python train.py --n_layer=12 --d_model=256 --n_head=2 --n_kv_head=1 --head_dim=128 --d_mlp=768 --vocab_size=6588 --activation="gelu" --norm="layernorm" --norm_place="pre" --norm_eps=1e-05 --positions="rope" --rope_base=500000.0 --rope_fraction=1.0 --qk_norm=false --attn_scale=0.0884 --bias="none" --tie_embeddings=true --parallel_block=true --init="uniform" --init_std_qkv=0.0312 --init_std_o=0.0312 --init_std_up=0.0312 --init_std_down=0.0 --optimizer="soap_variant" --lr=0.00571 --lr_mult_qkv=0.7 --beta1=0.95 --beta2=0.95 --lr_head=0.0054 --grad_clip=1.0 --warmup_steps=200 --schedule="wsd" --decay_fraction=0.641 --decay_shape="pow" --final_lr_fraction=0.05 --batch_tokens=131072 --seq_len=256 --doc_mask=true --train_tokens=673000000 --steps=5135 --dataset="wikipedia_en"
Each number is 500 + 40 x the weight over its row's rms, rounded and kept within 0 to 999. Layers, rows and columns count from 0. Numbers have three digits each. The size before them is the row's rms in percent of the matrix's.

# k: layer 6 attention key, 128x256, rms 0.152, rows 101-127, columns 192-255
# q: layer 6 attention query, 256x256, rms 0.142, rows 102-127,230-255, columns 192-255
# v: layer 6 attention value, 128x256, rms 0.194, rows 0-40, columns 192-255
# o: layer 6 attention output (transposed), 256x256, rms 0.245, rows 0-39,128-167, columns 192-255
k101 123:445563491493570575399519518507492578494499416501529494490529469561512465565559541529493497535496442520513478474564557434513567562429492491456473504418527534436487485549431437548522540440460441
q102 149:468524437407586505558515502471462463555504563482481572422551592461531491498604503495495470501506469572578494526466562491474492493488480499466443513558537549514494508426514460415423469521499495
q230 060:417497526472538455487466472506439539627521470531571487587455530528486485462441482523497501534476544483544464525510499467461543570440470483503501498465462470479506440582422504486443434467543479
k102 125:533547533454515513545537546375434448510489516518458475414463552518477465443432533483463565463542423546491500513494519523468429483537525507485429530496536459481484507546590490466543484473529565
q103 145:498553551495537494561530530469541501470485545520530504465461468553467430551496524465498544472494475574436498506555481471527496413440492500487474486498542503558514496477574391486497564517536489
q231 060:455531484457544476514515462515482534481439489507506559522469542465518556484412512470510543470562472493510474517553503547412455527518476519515486472517488441503478488496610584488532558507545490
k103 119:510497533488496472460563501424515497517483529601508487544443508519480400453485564526491559536468487588409447491499548486450480459465416524443572534512539543544497511481523375498409461501535502
q104 142:463430530506482506539499436501536521539563492532440565502508530432538528471476546518442482538523524555527507565469511461563527575488542513433502491419498511533481468467434522474451474409493479
q232 066:468546508503494527554472521509498478508496459542462500451469580589447452502497530517519517424573531431543533523470529511487518556463611535567543486504568435574556522542580531518573549538536528
k104 121:491469565459545468480530408427449475539553476486450584426535566554460508441527541530491569526518517434499487513542509519503539523530515480432490467431510491488530489490501541383499469473446538
q105 136:488532510422472476511534526503440557561478464500483481575478512434494479492536521500532447461607601533515549530490521536506527453502406591556473486471476525520518469506477502410519510535511467
q233 067:458501532524534500493584504523509401501439504492530512487504535518495451445476547506498519458532492468576495531454543560509442453580551455455446545544428494481501494445485522486623518495450538
k105 116:427513394485446514506416496497523457546549543603472512583541509495475490518437499457531545468546528523460452484516611452509526535481418426564480450483550471462428503480508489539517448476562501
q106 138:549450459495566449486507509548455425520440569565478449502539530477462514510423540485504495490528492500494519519460492467459483561481451496538461488518579503522498598470523504549418541596463514
q234 064:505471413485550503566472498468543557468547496520533449456507532562496495490510489569605507536474503450427470503502544431452493508399481484572505510439468457481559587481543523532501481578552423
k106 119:488487514482518474548528471468492485556480573533438458441495534497450534519465514544543473465507529512547495507528488470518534472457479479445460506532515573451480573471465494496481468451479562
q107 138:427458493505487514476537459518477486509499444531488506439500449469491469417495397577566457427515470468531439467511476522557533445544451506480551537513562543451469553507551498560529526508542502
q235 068:524585441443496525490515532492468560506535499475484524463523504529526407435433490467486512483441443552567459481458459498444469482508567519535488464509551509535483517471498527470459532486461525
k107 122:499468472492504492494573466547572506470508395538556470502458465428510582437526447555461418467522515554517489433497564505485547478502483495509574517535496447540479458506559464511581479489487520
q108 137:610440576499558547430498534460500489445420512523489571443502501592521546490534521533515498554506559521489473472420448515406493462509478455558486541477517530524493534475460465566485550508537473
q236 067:502535476574550549549493505470545432530454429529530457500518495512514436431459481448514397463442504498534546473524502614483569489495554525481507468483482543501464565488446456451509478483470482
k108 116:544442474468502460517439502466479441463390508471530445507522471507533542579472535543448393527544523562504443432524432515543502469479569569509505535498490547477576548448569489578439525531486433
q109 136:461563485580527526550459546541455509563539514612471429501490503479484424469493554529527505528522477515474481512492567517518523470538480460492552532488475434450512543483555521522467450539482468
q237 075:434430485511505502500519481496426401473494489493464472558510495548487515492492474513516526510554551475484470515511502510535492509406551519500532529459523542409513493521498441529481454522524504
k109 115:494509556486497563478491548566476448519556429488463470556514485591422456526530554561465500498547486571519489516518522464514535513453476518530576499507504415509495516530524491643454539516521500
q110 144:492517552503453566557500482444510532479472406523545411559498527463540444530494556482523453543511507511494504518456517523497511540448467472489488405457489544545521537500523570535442454484429452
q238 063:503452531476466522532530452500577502485515531512483445490518494441545537547500519507484577472508432471501492404505503412525502487545425489491430540476479449497512516467513493518461466542443456
k110 116:533506515511566504490450524436524466443452407459509432549526503478482471480506482442545521551555519480464478453559421527499497562484431531526563479509542546568513529562567503551542527476497535
q111 136:515489462562444538565535548422432491508552549515474476489534501518452523410460494493499468487555536514534450532456505552497533518560477472480488498470551505542486449464504494462477516539522514
q239 073:515549531470564539625466513527460519493536483499435505555519467504466397458512480499542575445617468465528511496571553511546492463458494509509527469532493453469546499425507453513492547491484553
k111 115:611412495485494530518502561503472459483536539534537482532507423474437483482471494507471462561460515520488513527415472590427545461545510468497460510513527517519478478474515549544470511510553454
q112 138:537531476574524536496409441490555556472441524542510474416514454514516455473470499530498463472534567474543538472490434429456512472534476478525499507506501529423463494498545473526534470509510475
q240 064:526456478505441523491559505504469469453471493543501490414467468553500487454520476528509469452480452523482530567425574542566514502540450482444576422520524484503490489480543559504462488542528418
k112 111:493512500555490499557479507517583479470493435467484497558541508533621444357561475561492489397557497496515504522452475478461562494457481490485445539440474550475480510485512488444593527516543565
q113 143:393392525520555553484486457507494429521529485528542589545514527392549503477487484495462531474472388532466500503507455551553448451526548447465533461465497461489477473461487440522492505563484458
q241 065:457471470440525532495606455529486527407441546485509558493501497517489476495504490495437465548493475526526555463543465522547481487504471502469444446534536564490459450523525519451511509513498574
k113 121:412407518521486491465553489499498480492488448485528505556524496466486520448513528522504487488519422480548503565562472564492482450464471438501471486590490504417447495507470511475491482460415428
q114 134:454500538508487440480479463538493519496508475498556588454499437440476534444482480512493462477512576610478441497545535516477478430524468477414510550520511518451511495499497546485557539542457509
q242 064:444402499501477462495513495505546428528490474484474468500443471514520500515532481463529490555601501527465483489529505514498507471445457601439505607508521465450514573512466438495479487503572568
k114 116:448505559504471513501486562555490509538494534453545524586456473507444468512511456530519592526579500591465418461451534519560541502565547401510533498471465475434521419474546520490566480466586513
q115 145:466512490526435578421414497580567484533527457524449530524427448458532442544440519448479444473474521477504475534430429468470513526527578535538536570562476492553521503512497528418491524491512423
q243 062:488551547491558445530519491515550451521543527508535545449563580489497583471522488536463548487573467495485474611533493539518585475479576510524516472489468486489554478529461563527491534450555528
k115 125:436443495466468472455446487534568494506526515473507494417469466487596461563515578422579438528550559543521502484469552464496482533581518473555484462592484483542490507501485542529508547496508426
q116 134:422520462571416471478538497518515524496575534456517495509497433502461459521488520529557443553529489561446499577579498537445478516482490538499506447591509522482457477516561505512481467521528443
q244 066:565541459524455526510467518417476492562424548488516481528517485511554553481478503459502543465449473496475428451509484593507498484559560524521440513476554507508482508475499578486469482463511521
k116 116:422475531579469542500512537507487526467524523482530500489521528508474492515485475480516532545483500482435503502467475455469486489475465499473432538544450508453527521503505456513439504486509515
q117 146:536524534504461472466456501447533483421462457491379524507482467455467433475404494542426495508509511545516495446537573529524511501501511492540514457480455408513517534518528532383507518515561497
q245 060:395515490438499452474414445470484512513527473479551498469517469518471531532461543470549485502463587506478507442474481466511478520470478419519482484509562436548428473567511523536444507537534469
k117 124:515460518536492476526522453486543460409474466563511546524527515468435444551438434532448525539500535538471577483463560477420540464480531407482465504482484460542528512455508479446515490487560485
q118 151:532511560553487511452437509539514427419456512493503435512450601490454503470484496488495492473440577472517503439395457500557556469523508489511447401498492481479559512463395531582603474456446505
q246 056:488487462529522513439510449526523474515484448532523446512465444562498475499474409511502454511566517487471498481433498441538497482559403478468461410507514626561435463538455463479516480499492428
k118 124:485446590555496494462421524588497473462444477469518491468581500521543496484512511499471543432441533514532510409539442482506610426588488467469499459491579481465527498531517483514511502489465533
q119 144:494555567442516473458547449482511470461480455536553581528503488438449499440500465533445485525517434424552473495430484496527496473522440485510507513546539548458484478537492503561488456527501518
q247 064:463523494492496453542467489512447502458517530463496540518478469534571551449413503480474566499515518536416461529440522431434511543572435493512454520519547487522459507443466551515531528493516527
k119 122:525530525504495499464522498467612500531455457492502482553546529471462532441466540552502484473537466476513482538503430516526535510453519525558570521546468494465524528571564585489438504537468477
q120 140:545512549536550516451433436550526522483526509494485541485469556447505463537523479497540510497459500456471469481529549551541536527497521414440469485527459546455528543543476504537510513475490543
q248 058:523456446501532560460512529486425532463514563481435564434432490482513419490474522437518504530573491552499496491472517430561446540559503560507545443441458537529564406482507530571583454541487533
k120 115:514506565480490473488530458538566459424451465556575493483430524510539521521479553554598530482510493485483502529489551536499497525566466397464472545459505483464558518525549411479507542545429472
q121 140:491520428472463537469480423550507560445455410478423450468426512533518478512472499572492527497476505538483548489506497495515488525425542536437533523492504480526574502482481435541461487550523488
q249 069:529442458486535533558480490469450414473510463574487458534494502552515639544481496508506439557540518533436594474523486489527498440525449507528551541485521505549441487476427580524395520558564473
k121 117:552546432543521520458483429450434542546503507505453568545434499504588484516502456553480568497449592521481517514544487495490510459473464496482411477550507517497525448458481536492509521561446510
q122 136:492554506507517465480465585543439429512538536484469540486484510428563463445460489511505473502543465529542520446454546475450611518469506486483485442458524529479551444535512551452494436469525495
q250 058:592529460460501550530547543488419510441519465517480528537452508504517512520507547483504469511492555501528475494529539467492481409423498529517445507508456512474516492419541548525464503560498459
k122 120:497520513489435450465437496547487503463476488503522513475491522522495473494440514519526475486512450493445508472490577405519513523416429508480526484494521496483546427498510548453501526493528476
q123 137:517490500528446441492501511523563483447509542510491442490520526463446495620515486513497515475470544415566543459523452541478501475466490516485493517416501493464545530426485525525552442500605519
q251 072:500447452454478510504521545456454513437423523514450477538513441540497580460515471498539568547519530506507460445522491509504447471495574537456526584424531453469507439476503514561421487515581482
k123 121:547449539495533507506397492489541519512511509504554511515492461434563495549564491559504517463473570463571513511511527474484548487508463488598518558502560511566555534449559503485590420554530510
q124 137:517523450518443552406557473587523486584491473472418563509614489562456489596466502483501480518531516492478458505494524496514508499511435533521542538435420510510521508464525477484484453445566503
q252 070:435401484563457538441516542455489494470538499442511538518470553488487439550495462499454384549418514482540489525493497506497443557461508474514474542458512537487520496492441474501514476487450527
k124 116:442574455483510531472505482534490503449536486501516476494508553510493452534485531447576390589500433483492504550511573458499548454616512513431506558440464512490553483494568499536479502444522521
q125 138:505490412526498516477553467510545534468479517528522560531421513487479381499520551591459574522505394487547480500498531511517544517565492490478469424441517495481434532497463446564443479485521481
q253 062:487432541550509505485472454576500423531496458443457506511479547484492477558453498532470504542552471479479510543498504480476513493493472437426570496543518536494513533559414515463504550472491497
k125 121:553532481497442559443500572495558531503579486465570569521547585581488461497457477557468501516527443430419462491490506526519441448531463552500529476536504529528507540487528493479551480460460448
q126 149:429564523507544481495494576516469461470463523496497542488541448566497447513500506532487488580508429475473378525546491474527528475474462489477473402451538504474466536487453499521537470467515456
q254 065:493498582466455542531595518506512533507476467516445525492474558458539511522422598507390506478482476522571527512501521502491548540458574442532526502480499514524449551539547568520464478487529480
k126 126:515492481438478472460472487544465441452429566505572492481550415531491487530422482545529435491575534477513385486511477566550449408521484528463516470496472502473440446535506504510503508449484462
q127 145:468538501517463459497491535446482525450477507524442460462457510503527456506579489460480474500455577578526487487512512472524465527491459480469561491470498527484551550495506485498539539490467467
q255 063:602456502530443507556482514520481483486502466517516539497534586509504504507560482484515415510443485503456518510485474513591485447565509536555471408496526512585427554537453536518588517519474593
k127 122:592560581564550541446540492465548538470504488536461449584488503542472410535524460516452496494492517548452505476473530496495544528486448498486496492532523517498480513484558518538559527438550565
v0 102:506600474480549500488533509370420510484429513519431523465448556503441466493472533618519537459582533395414490486541465437472503486498516489521496481487511473544500532488516542573559490553542505
o0 126:455514503587533427480493574493527474495479458461522534500527474498460478504509507464492542513590486527502472439461466578526514453442481481464464507417532475508437468458506518497451492456467478
o128 063:514453457436453515471459479516540512518423497507571579551541471459530474527487490514528567463473417502555471472526491485464438507513478539518541507470498496517529534514478482519566469514536536
v1 101:481450519549548500393511481460455531421447517502503497515524539534505561499511499478578452479502521502537534483483475515501461525447516539512474496423426481439494446497484571520454466433537574
o1 118:502516495470471441484467527519521574581606498461536607499492571532444513564498562603518509553541426483491544401538556432435480541511545467542421533488493572449527511484564471456483498522481507
o129 076:503478532439479534516526570470535490493546516486487479461467408540518524479555559450570489494448520545516448462535499505516544524474554475474546482476491470558494453566502465614521525528509485
v2 103:553460509551464487539433465488467516501488530483532461462476511501498554417501582496529464469477485462497510491538509414513451492556446441496529460501590493484492454553462486513480502470495487
o2 125:405524507454515485468546539478483504468519511481462494558499506501473483395472528527508515506480543493542532578471547499534485422463550556530489489523532540503476496520557465571462493513434575
o130 073:521532541556439468508464469498513520478535460540500504487483546478593497569525447492465511466490473486474569389538445503450510502496492466494548472511492547494438577498479504484530506516561544
v3 099:412531445508476505522549479570561557506438491498528476479481521440533464560484517493507491503478545487527539550558549521442504544509466561466465510504488468482476477416497513532498505480548524
o3 119:491443527499488505531445532514440504499478529469498548502458530522509536498541490507538536530494503503485522464514524521517564477415465478518553494484511459460422515475522460440522561481450492
o131 072:465487465519525535537477463519511495495463465464506465506464538535522464496504548559495485460482538467549412489450485483477451511458514518511437515552527467532500469490473547519517493469485510
v4 099:498490493495562507530508506532472512584488468524516549537562474451512574445488452492602471531527544556571511472473499491436525480557522546492486514512464453445453533508537468396479575538463502
o4 120:502559454575488542364519525468482460475511497485434460525496543536560388542513522463475521524551445496506520477568496493539535440445568547477538472522500511535521556517463456522571541519515497
o132 076:541475516460554501505542469503485570522492417536516519516494500506443448454552494518465518503512531462447487485462532487394525517505430523544530557501501524547420473540500471515526546548557533
v5 103:462495488533466476528471489458441522359507477495495550492445459517511521545519514436534542458590509565577480551531464484491460435540426508540558490470487464525527480449493514504463542482447418
o5 126:480486545473471479439519539531479528451489422521474511427461499536597558443527453464514503515491429448447510515494554426451575459460480517502458578537491525520469512501501475538533516463559495
o133 070:517535473540601466502539495532478538549557505516441469463557452455484434476482575493525591548531560534509491479510579486466436473499444464515495525544528419514575532469549485508469470557505487
v6 097:431472471554508419523528547484430414511513529470499373486447547448501576490548488471496521546496471500569532558431484507538505568513560525500506509482543498451511475587516571462501486389548478
o6 118:506517450475499499477501572496542473509431512617504519469555556558491552499394476556496507473595553503561509506464557513458530488464438452503525611527427444532539520425470449496447443489392526
o134 070:504548523579516504530603473523529528438542449511501505503461484530562480469506479463511512511540573489456490550471483485523478551458485535534545487515545560465494527467537508462497468540542509
v7 102:491509481510507526548496506564554446437465517519469496519532462410483461528403477444436489497548604511512512520556469472522441551591557466427472514458527536433554493550436521525572487478482450
o7 128:466548508452492489532592555488529599489428469517548452479432468538519485481581383496541553508575557463473461498430470489505559506533497466549499571433485479545568503526530493469444514499539501
o135 067:522490503493526532508463498491457523515537510504447477478521474489519505573484518520520554491414514527560488530552556482496497524440457535533553456450525567489513449530533558617544454528537450
v8 098:448529518499488540558446470514498504502488469487450497396503531451490574452507532450484485506476507532454508517455516542482492454486468445444452434493474444497467480542443495477558489473518537
o8 111:511533492535504465428432503499460524402458465535494509595442484502452538528520430451518475529469529492559493540531512515444488496562462479579530532477577512544546473519426449468500547521489494
o136 082:520495536452500540560545492495519500511532479553557489466453501516525476436493546559515484416454511478511463484527435550456565491455570539479551481487473514526517425471481475528519557540508459
v9 102:493531470523410527545435495533433488491576476474514503476492469510422471513478469468542506524426529476548484518525443567448467518453468539518462491547518527504427531462580520444447412534445513
o9 115:501434533413512507463557514460519540521503475523533476449597466542465577546552481486488454558528483557508511408484530491554441440450609523505510493492506475502485434548487500492475502511572526
o137 079:524492446455553487517534477511437474464442540477524513471504459566501432496509497502517537511548473548456500494480446542465529543505455479504552490524498545481525518495503525462463480423457495
v10 098:484454512429458570542531429554514508475486446505461451479447486480526528435456435494557500540495563474568474510507490546456531541479525496462481572426528548530482463444480515480533470478421474
o10 120:560514500428536430463507460601510508449523500481453592474435370511463419501436522548408505542449525494459524543480542470522484530459587523532507505513508445544529469481498491418513541470441525
o138 074:442456508492548570533546615465477515488590559494591506549468562435470518449478479495538519525539516484499542518569445517463486547585525468429487577504535511533501518445531467522482446508514433
v11 094:466489525418488496505520501512467531486484494515520469532433510493564474495537498538472536507513532492579469502517522488519488543508445539508462530494534516514496480546446450574517461552513526
o11 111:518531525483462444543520425561537500520518494508504573504466546477525440454434478444408461475475511485505498554443470537482524455502477484496496518547555489496525419439501521480535456490468529
o139 079:487510468488492531534485508460522492541405512446458492506505477513508445497467551488481597538461481507536517508512531424472557536471537466480482508469463475515523530504476514465441480465547493
v12 100:527539518472604523515500456535500500505505493525483498466496497511534518434512459505573501546570533496503459552459506505429497531465491497474455527564509496422491461521498534554430523531504477
o12 119:524416560565519479527380485488492559446488559571568461501571420409514475515462512503385440527535483457531454478439560471506463491478472552533514497466481545564491466500518462459542506407485493
o140 075:548515515531539519463516480585441483512524531521464511547509584574502576495572510537502520522490580468569527473488523559473459552519548517538520476503485519482518450573441485570487460542464516
v13 097:492546484460424527515509554459487462470574543451505513497528488525537464503567460506473511384494466523508470522510480482497504547527433520500529517506498513466491451532535462480484454426537519
o13 111:513532452443557454511534470518484550459423479532565473495537553434479530469505565531513431471504546513536508437530477508526466543493473546523485518480460490513548535507521529557561492541495453
o141 078:460505546488508475473498517516527497515601465575437504479571508490444441518472474412564520474561486530508496547459514478479442544550466458491428505550501451469451537552527514547413481538501531
v14 097:494540527463437496484516547533455475479476482577503540505454500435439518528518449482419472508559521546536473574538544464549474480562507473579512497478464468498586469480481577442533520562426449
o14 116:503546397476444487518508495523536493473527622523511526628489469526606526473467469443524560477587447524464477449504490465459479448457535557531474474503579473455497466573505495505443510428542597
o142 077:543487421475524511538491452476481513488473543478505519508504504570471520463573477527506498500446458519497546479493398483489409508501476476495490471519470539551490450461476569519466542534486453
v15 101:519504493465509488513484506538417482509563522483449485518465503477493486451475479487457389513551508434475457478514503519500518534547518474521615505454573512413459504539542516403508553443502495
o15 122:534498465527524458494532419545587512464507488465482487506546506562436510494434437498553545441495501524458481556464466573445465503503576481473413538496472575513504478493498515510523567461517520
o143 070:504517494503502567514496494459407498509510546513506519479489498411520549561522512509473527599510589514531539462462475493563510510535514571533595510504497532484532507497508456532455492460475488
v16 103:405592524519544514433489492546480525481478530519535470530475447561537490462577475460435530445441448500481481510409476529530527540493418507432504546484507573578456534490486492537498587526459463
o16 119:492482574456588465499406503495488488480552537424480544529487543515483482481456496506553464515530531505474466515482528401488539435498589517477441532483500468531530507501563506448438460519462501
o144 072:481512511540459464477457467503556428547444485486472519527509524496520490499517488504541475456509487450511597563436532551495471507493521541531489498502441452495483515475523499432549492509528523
v17 097:516526456568528466496552522468529513467510507558463408489504531543525539533495548459487488494504444510504475454447487473450484516632466559465533477459486550607481555537469445513545486501503486
o17 118:501524613509449507541498522517463480436518483503508551517487568527489459452573437507525481476505475499481562507477517436465446515469405515520505434493523535552561482446492482555524501426511439
o145 072:539505438516551514488490499522535559466539493512461462491441500412453501470502500547539439461493550496483512579445546482537491486464434498506512548493550508502414432508520460538517469532438584
v18 095:528506483466569592538470468496521544463511558504494452459489450579446544551379564417552548434466490532495561502559537546499541458435515449527576504530467413491481504528478468456521444544546500
o18 123:518533481516540429482440550489483602532483619480443545538551483489419407519595475489540482468518466508540492475515462473496519462509530529492477436505479492453492481503466515514487475568466478
o146 073:504529482502494554495584475523483439477568471517505523497534526476530536491471556482596453464508457570484476523457501523532484447466475453505495495512477473572459522500500490554517492510460482
v19 097:526517528539459491575481455511500531446507495472502515422526550480553500521525466530447505392530512502497444501480498498527429490558527529484466457435474452521481555491587469447503567545512497
o19 118:494555487476443524463531522462458519450466534492513520557573544545483534465483460479472454456518471468507525499453476472505498501478506517538526498566462507520516503495518526530501546456438509
o147 073:502489542457446459545389530457611486582472473559532526524486506453525489551481466542524529503527539483467555454508537507503478475506553597457514448470523495464507519466540568491420437533513470
v20 098:525441555537563441477493486520458527484535499508549525446477492452499481412547537496533579483513533506470492506509549524518474494561534410479503471541476513471457573497480535508507502446474528
o20 118:417492411471597556512489428467449475460509492568542502536535459469473494573548438531461429460516518484493504472505473483457557454523547487525450589521480497564415493483538552572441489502439404
o148 069:493445564506453480508451489447595459500507553586458487472490482532553505500512534469478576531511484529470490479490487540457508471499440468542473512500452545520527525517465515476458528488492538
v21 102:446515524488517483568443546537406521455483510520452461549557517501537545511450505551498489477479562461504511494461514557505497486471506459488518468526514468491482437565503514544422493484559484
o21 129:502521458520504422451513523532583495447553482500460565467475512517446514489472457543408546576507511472507461490505469475454442522491461527520532523555497539476446501490486505468473452561521481
o149 069:512485441466467571523572589523475521482468482505504510476516455473481550521502514494516515494528525551467506522435501494456490464506503515415555505511527462474544476514539402464490533452524516
v22 099:483516448442466394513573471522510520486442431545505489509503477448435492534467503523472499488452480434443533467483496491507462468572530559490459472419524544535506520477482453531511556474485510
o22 123:582457516484456532452457484519509471510492467528500474437448520541549485484533491534526485440508462483458504545527500492510465519508515518537526472521562541521540512472503433542462483501484420
o150 073:535523458489552485527482456423474505526491546477455417535543517525491552526473532447408522491463554507535503479491480495553492558516489503462525399538437524546497465474535527536532508467520518
v23 106:461473458520444582491515487504524533471502525470499497542464488541476421437482541571515534527543565524486464532459540539517487481416503530385556550571429468553604478503468503466526470486439565
o23 130:510485491617483503575454536437442523449529587532491448501459514533478539521611502493512507580507498483430510462484545494591541498560466509560520538482516545523430506505509492485538488520541546
o151 068:508497532510524462480545475476490435527617480573496547495506505463542461411483448491503478445506513515495569529467470534494486511517496520481507490531565425514509566469496443453445445507436431
v24 100:535492526470423516609513456485488482509512471498564526522547427443535479494484509504458595502580484567480467481488444553544533513496524481516497549494508413544512495489481510502424518465409454
o24 114:512508458565477481487565507490502472477502507434441438583441565524504560539453525491504503525485488491492492521514467415443410498495481508527488539404519528590448524476399418490464497466524515
o152 076:471510514514548487537487514433483508493572517494533464482486491466546479487446503481497507527460540539510433473538515462547482537460509498495505532532510453498547443507582534554530514542607459
v25 100:593529499539554584496508514504465451525495450491530541454508477454441515566441520464611587482522514505462506582480499552505548500547543494456529545511486534460482480568441470482498438457560485
o25 126:475485523517534534517424574442557435523397520478516487515530442472473509529442492483499455487464485522463528527506529494479491495588500379565484466494475422527561535471494479536526557476502464
o153 067:506476416480490486514557476513490541523492538536488504409531481481558456576509463476555507489480495474470519525446506484580484575499437499482425473495513508535587443504462531503529517567518516
v26 096:552543447557471497532498479538546477521498429520502497506382566446559484548427477520551583519519496490477475447546457430473468470475478530526469551480512458467475445415457511504529517475523465
o26 118:493535517513425524450508532458557515588479535534519490458540565538408540522561429471456523488502454392491505443455527550551498556476468484471529501521549519508561498508530484497511492471492510
o154 077:519488534514524492511444517506473481474486406538418564612477533509533519507453476496571482459513501516418516419554472463482461495509487506527477489530494485521476486417508517472426499477562493
v27 107:514508437475545490519448519531522532415479539420576465505490482448453544535454544518518488494569499507479504494503500506575520455490476605502426524540470519472500462538559460501495498506496516
o27 129:473540521524464468468491504475440492470499501453413518453568557457566526486503497448469489472506422423524479501480506512538517533545529458529570524493536466490539513466462483549474511491487585
o155 073:465496494489485506516523498524559545472490463491483511543456380464446490487521429532562451485520516536426472496452512555490530473571543494465444494498494519543496474527534407516562496537463453
v28 099:523507531496576489542431474589492520478414569474511502561455474492450483493494436427537554511517499507512461558474533547490505433466534468510547500524562521511546562519461496500496566540560491
o28 124:491484445534541504510476462494500559480507528441437380492558499543459557477517543501488457536503494474484516497542472435525529503506492558507569475510553453546454468473462482493472480528440508
o156 069:491460484476439532511540528491575555447519491563506604532418509433605497561509435469566566449454495472475455523543511422469425532455433468520543582435508556535608540550436465555501502560538539
v29 100:468500478553457513509545452516553497530496491438431465584549555494451464465510598460484554470431491522493537425505437470538458500467579424424491495485542517554480483579487458540474571552466499
o29 120:563548502540434562443486478474438519503550501486530484414467422471475428427512456492507478482433549468497500476487472520566444554567512492533460497538492513502405513481491520518589406543479558
o157 073:546439492450494506548599503499511517534482565479482527523467473503550490559521519476525508498455421447517493516565446436520439572469523549476443437499512479532569537495451475494480538498562507
v30 107:576391480511521544508501493502486546441546475513507480522400450486488565525544501519573482494485429471487455508483459496488495458438550508414449517528493488504433557457506489473532487489526443
o30 123:495526522513588552526436457499458475543475534461467469552525477480451500539524474444490537543551470567495546538458493503450512521538497512471480476556463519483506502512575531451552532493468497
o158 080:475485532496505484512526555547507573484531531553493514525489452471464485477447450566467527482523477444534471481505502482499481523511506514518528558434547404477500550493516522542451451538541500
v31 102:416484534545469520481430513436543443470491479443476555507488529443505519517459533503514543506551546503464488513523456486473486516495501400476570485420502503504482637481430546523487504484564514
o31 114:488497507588507492530504520479501555544504514527499481486476493505432505459452468438545478482529534514540545470503532478452563508468507454497499495542490469411550476522534403533581482502485554
o159 082:476472463473480462452472495493574448453486552482495544525511508469479512462527554551465570480405451510494444592592541518555468577468485530492537532483460545486535447523556521489447497559525472
v32 101:494479486431539467487451437512578564513540436442486434485557517475541456472517463560492509444513517521498493447536508509458471482492502483473494495522550461529487510547516501513476478426487496
o32 119:424475524503453423441510538476520420472449506547475440474519412473420452465467509534559519453439528512447489547410515543495447509519507542522447468410487487502480506520469459441502459535481478
o160 080:498540487549517536595446506479510562456375460473547511524515531462484431486509525524506536460500487482507493509500564522447546510481509464504499447511455556547499442526548488476507477517491502
v33 095:460513405499511532504439490416479512481477497545474582551549493457496564464413509502448498462498481513523525506439464494543468465513433479516490589402530509497588487540511533503543445525479475
o33 115:489531522507431408456506505543484584505552509488549445467544491614494477512534468489486451518496503471491471520441426482528502560574519448415482473516511532510499486461533468462488479437478516
o161 076:506502446459496422511549578513497457422488550505544521445498507552498495422512506516431559537518427524453474561542526492487438435500390365487456532501493493488507445476466582455493488506488457
v34 104:501477471543469558597529497514521479473503519508516542502530587529535475522483500478542638472460493452498527503451571533430547466476485521495500459492498483471454475535511559545535535493455529
o34 120:488487538488522440466490489499503527469488443440568511561527439393512503507499474503464508579514455455502493551556521462534558561438497513518483534479494440503496592515483530526467536510466488
o162 079:503463472470504471524405474536490538437420536490529485506499476537462473434458545523543481482506543467486376581472560534522503484512455515486528491507526532473466441531510429498538447448510459
v35 098:521414494533540464516536532529518497523554466506436494494512524479525551491426420461515604474462438507526499474499528495481519503463465515491522457440545506436553522576554478585421486495407529
o35 118:487484534509453454486504445506486518495470486509497501470516505479549524542505542520523460560468501470484477602480497504516594531498577440531518517488498497513551501485422487470485517561474385
o163 076:553480449475501534484518570544526568505512491414440536497505530517488513485554531442541501542515477570477456414462504531495423414519454434474508471518535469500479553440452440629474470520461527
v36 099:529572526482436521517494487465492512491427439558445503492574451483503565541477446490433457498518441507504510441442511513544459499467504467528501459544469542563530539546443493443521502518522584
o36 122:486458556538528428462434537537529528476462531476513518501535519568483470503526476465508521516448581538469465506527434428445596524482497511500425499498481507466469573502535515535535501459502492
o164 074:448429500498457476475507506478513481549538498509522495456498440442543469473430543495470470493521402472497508482501525553461547480519517519473539539482467512511560483525536461511521428453477491
v37 096:553465507446437446476490490523400477439517441487468477474470580476437510504532443486484547452552521547442557541497477458508472525437468579489541553506462559434461494480458525478488591547495467
o37 116:550488441549547488477542463514536539564478517551457538436457476520496506524523466438440471505552563525453482478500480484487540428509531471543462588505513477469503453490491536539441544524530553
o165 072:492548421485505507460483487485506543496553540500478453559440529460486501516507522561494455510496518522395472520482452562479534494510504555528445491506482532406474489507515615531496431557488439
v38 098:516563498433617451474442504457510561448562522511539519447442554371479542518561454472472528427573458462465472441460447549504457524509502526494514519496520495546513505470509463520479556478508528
o38 123:478420477536428464481545505549477494563483516479536552499537546560496467487421528469565449463527569531544518519452549523469499483453582491546477545426498558498568487486443459479463594492468474
o166 067:526507452481502430554461555487590536568550547510564517484480554511455551486501492512439550492522509484517505472484410448502470491505440501478562531458462496472405508483554466496543498464461441
v39 101:450452525442530551507497479487515471487490380539471437471582535529567517581548537515489523510588488467431565492482555505543438491527538497507497507465560473428528541462517460528532476488486512
o39 123:488476484577473517436419585550539441435539569533530515474545440533521485457528426492476549493485479536562440524482522543448473550534540533440581518520490470584486467522552450521449521509539561
o167 072:470578430505433527459516486478498574489455483535439440516470518539483508596469540474561478509503497459545586503442506480517512550477435544528539445457462507494439465481568464591536469497440530
v40 105:469532540524518519522433486448484434477490467457627545484533492467569531483453481502517530483496458522488534581556550468484556444476514508535480553550488575579513467458551503513587460512471525